{"n_layer": 13, "d_mlp": 320, "activation": "swiglu", "rope_base": 33400.0, "qk_norm": true, "init_std_up": 0.0773, "optimizer": "muon_variant", "lr_head": 0.0316, "decay_fraction": 0.818, "batch_tokens": [16384, 32768, 49152], "doc_mask": true, "train_tokens": 157900000}
Each number is 128 + 24 x the weight over its row's rms, rounded and kept within 0 to 255. Layers, rows and columns count from 0. The size above them is the row's rms in percent of the matrix's.

# layer 3 MLP gate, 320x64, rms 0.112, rows 65-78, columns 0-31
size [ 97  96  93  99 112 104 115 102 103 102  99  94 107 100]
[[144 170 160 135 105  62 130 123 128  96 122 123 140 130 114 116 151 122 146 118 101 134 139 124  86 156 143 135 113 126 171 145]
 [120 122 153 163 143 136 128 125 166  53 140 134 152  87 122 122 143 107 146 123 106 157 138 166 110  74 145  62 104 106 102 160]
 [119 114 101 139 128 120 111  86 139 136 128 168 117 131 117  97 114 139 132 118 176 114 126 129 133 133 138 118  93 144 149  94]
 [162 139 127  85 105 137 117 115 154 111 139 135  95  68 155 146 136 150 153 110 145 124 147 131 151 109 115 128 137 117 147 119]
 [111 155 105 174 134  89 146 113 187 113  92 101 142  97 100 104 110 133 133 138 133 121 137  95  95 142 132 120 128 135 149 113]
 [174  69 169 145 103 119 164 181 123 136 161 148 123 151 110 120 129 110 148  95 118 139 168 111 139  95 136 120 122 135  84 147]
 [175  89  87 143 153 148 169 105 144  80  99 109  85 127 134 139 127 117 132 130 114 153 143 149 103 119 124 134 149 114 115 141]
 [ 96 145  71 101 172  62 134 138 116 106 140 146 136 150 175 130 101 122 137 111 137 125 123 147 135 107 114 124 111 105 152 192]
 [104 133 117 147 114 113 150  79 126 113 143 110 176 169 153 130  86 146 166 145 129 125 109 152 124 151 103 108 140  79 151 134]
 [108 127 182 152 120 122 121 110  89 134 151 125 124 135 187 161 133 108 121  98 134 103 122 148  88 168 133 135 154 114 143 122]
 [109  95 158  86 108 136 126 131 132 142 131  97 112 166 105 130 104 122 140 117 111 148  92 110 124 142 108 161 137  76 102 124]
 [175 175 134 129  75 113 115 111 139 139 133 140 122  90  88 121 128 138  95 118 153  94 111 163 117 147 117 129 160 161 138 166]
 [180 112 149 143 125 118 133 169  61 111 113 148 124 126  98 154 101 121 141 137 145 118 160 158 128 139 117 143 148 108 151 139]
 [146 134  64 118 108 113 106  74 149 136 125  77 150  83 131 101 121 166 121 136 107  95 127 121 167 131 124 132 157 133 150 107]]
# layer 3 MLP up, 320x64, rms 0.104, rows 65-77, columns 0-31
size [ 97 108 102  99 102  98 103 103 100 107 104 104 101]
[[155 146  98 151  93 146 143 125 184 127 133 110 119 129 145 113 165 125 151 123 121 165 124 158 106 165 116 103 163 127 110 126]
 [100 131 111 132 111 143 152 112 144 173 138 114 118  80 162 152 121 168 193 136 147 172 157 125 138 109 105 108  71 105 136 142]
 [150  77 133 158 147 140 158 165 112 136 129 111 108 152 107 118 165 156 129  73 134 116 141 161 109 133 146  89 154 144 164 126]
 [113 125 132 113 126 132 140 139  86  91 139 136  68 124 156 118 124  92 147 112 116  62 140 110 124 118 121 161 135 141 114 156]
 [107 150 151 140 109 104 138 129 112 162 155 122 162 121  85 145 127  91 130  69 115 102 132 135 146 102 118 119 148 150 142 158]
 [129 116 129  98 148 118 127 139 154 145 153 130 110 132  91 157 116 150 146 141 109 140 124 126 123 174 127 111 140 147 148 134]
 [112  71 115 140 121 141 122 153 124 104 162 159 110 117 150 146 143 146 144 115 135 136 159 149  89 118 170 112 142 102 152 159]
 [136 142 137 135 135 120  96  92 135 134 119 127 104 137 105 130 128 106 147  85 117 135 119 117 123 185 145 109 146 132 140  95]
 [166 147 117 108 136 162 116 107  93 134 141 176 130 126 169 144  94 144 126 110  81 127 111 143 129 130 105 117 121 122 112 173]
 [137  93 104 122 155 126 159 123 121 117 136 131 151  99 124 120 120  88 136  99  93  90 110 153 118 157 119 136 100  94 109  85]
 [132 128 148 162 111 136 105 111 155 139 144 135 142 147 113 122 121 153 139 112 149 182 109 115 140 131 134  97  92 113 166 158]
 [ 88 113 145 100 122 128 138 140  61 169  93 110 134 122 110 111 132 124 118  82 106 104 134 130 144 125 189 136 115  97 118 138]
 [151 166 125 155 110 155  99 104 149 116 165 150  87 101  90  96  99 160 129 147 113 138 109  98 116 118 135 141 159 143 144  77]]
# layer 3 MLP down (transposed), 320x64, rms 0.193, rows 65-77, columns 0-31
size [100 104 103  95 105 104 100 105 100 102 102  99  97]
[[132 166 143 131 129  99 120 131 139 114 161 123  92 103 131 113 159 150 122 112 131  98 119 104 116 142 147 123 122 123 178 138]
 [ 79 143 131 126 162 120  74 127 120 143  76 150 102 129 136 109  98  90 124 144 148 150  78 140 107 119 140 121 129 141 116 150]
 [123 126 114 136 131 143  98  99 148  99 122 127 179 141 119 103 112 126 102 103 123 125 164 155 140  71  83 142 107 131 128 115]
 [110 194 156 144 148 141  99 113 111 131 127 103 144 147 122  86 131 143 140 149 124 124 183 162 155 126 139 102 138 131 168 128]
 [114 106 130 117  95  84  93 124 126 125  84 108 125 147 101  87 142 156 152 112 167 169 131 117 165 134 138 112 156 138 117 107]
 [123 113  96 143 168  99 154 131 135 115 107 156  88  74  98 137 158 109 122 116 153 115 119 126 113 112 152 126 125 123  89 110]
 [109 159 131  97 125  58 148 100 115 163 128 119 135 154  83 161 122  84 143 134 179 119 134 112 124 133 115 120  82 101 127 137]
 [151 145 123 126 140 135 172 135  91 114 141 169 138 121 132 100  97 122 148 173 140 146 144 105 134 160  76 141 117  67  87 131]
 [107 162 142 126 123 124 126 152 101 158 149 111 103  98 149 110 141 141 127 102 131 121 101 144 128 155 107 151  98 147 168 101]
 [109 104 143 119 111 135 130 151 154 121 124  89 132 136 138 124 158 132 123 137 111 137 162  75 111 139 126 153 120 140 164 175]
 [142 113 163 133 123  78 130 111  95  85 135 127 130 135 109 139 114 108 118  94 152 125 108 124 141 136 129 113 180  96 125  98]
 [116 141 139 107 118  74 137 138 104 111 157 129 122 127 136 108 169 100 122  97 144 141 134 140  79 120 122 155  94 167 134 151]
 [127 140 118 110 134 106 121 123 114 140  96 135 135 163  83 169 104  81 125 137 116 124  98 131 187 144 170 146 149 135  78  70]]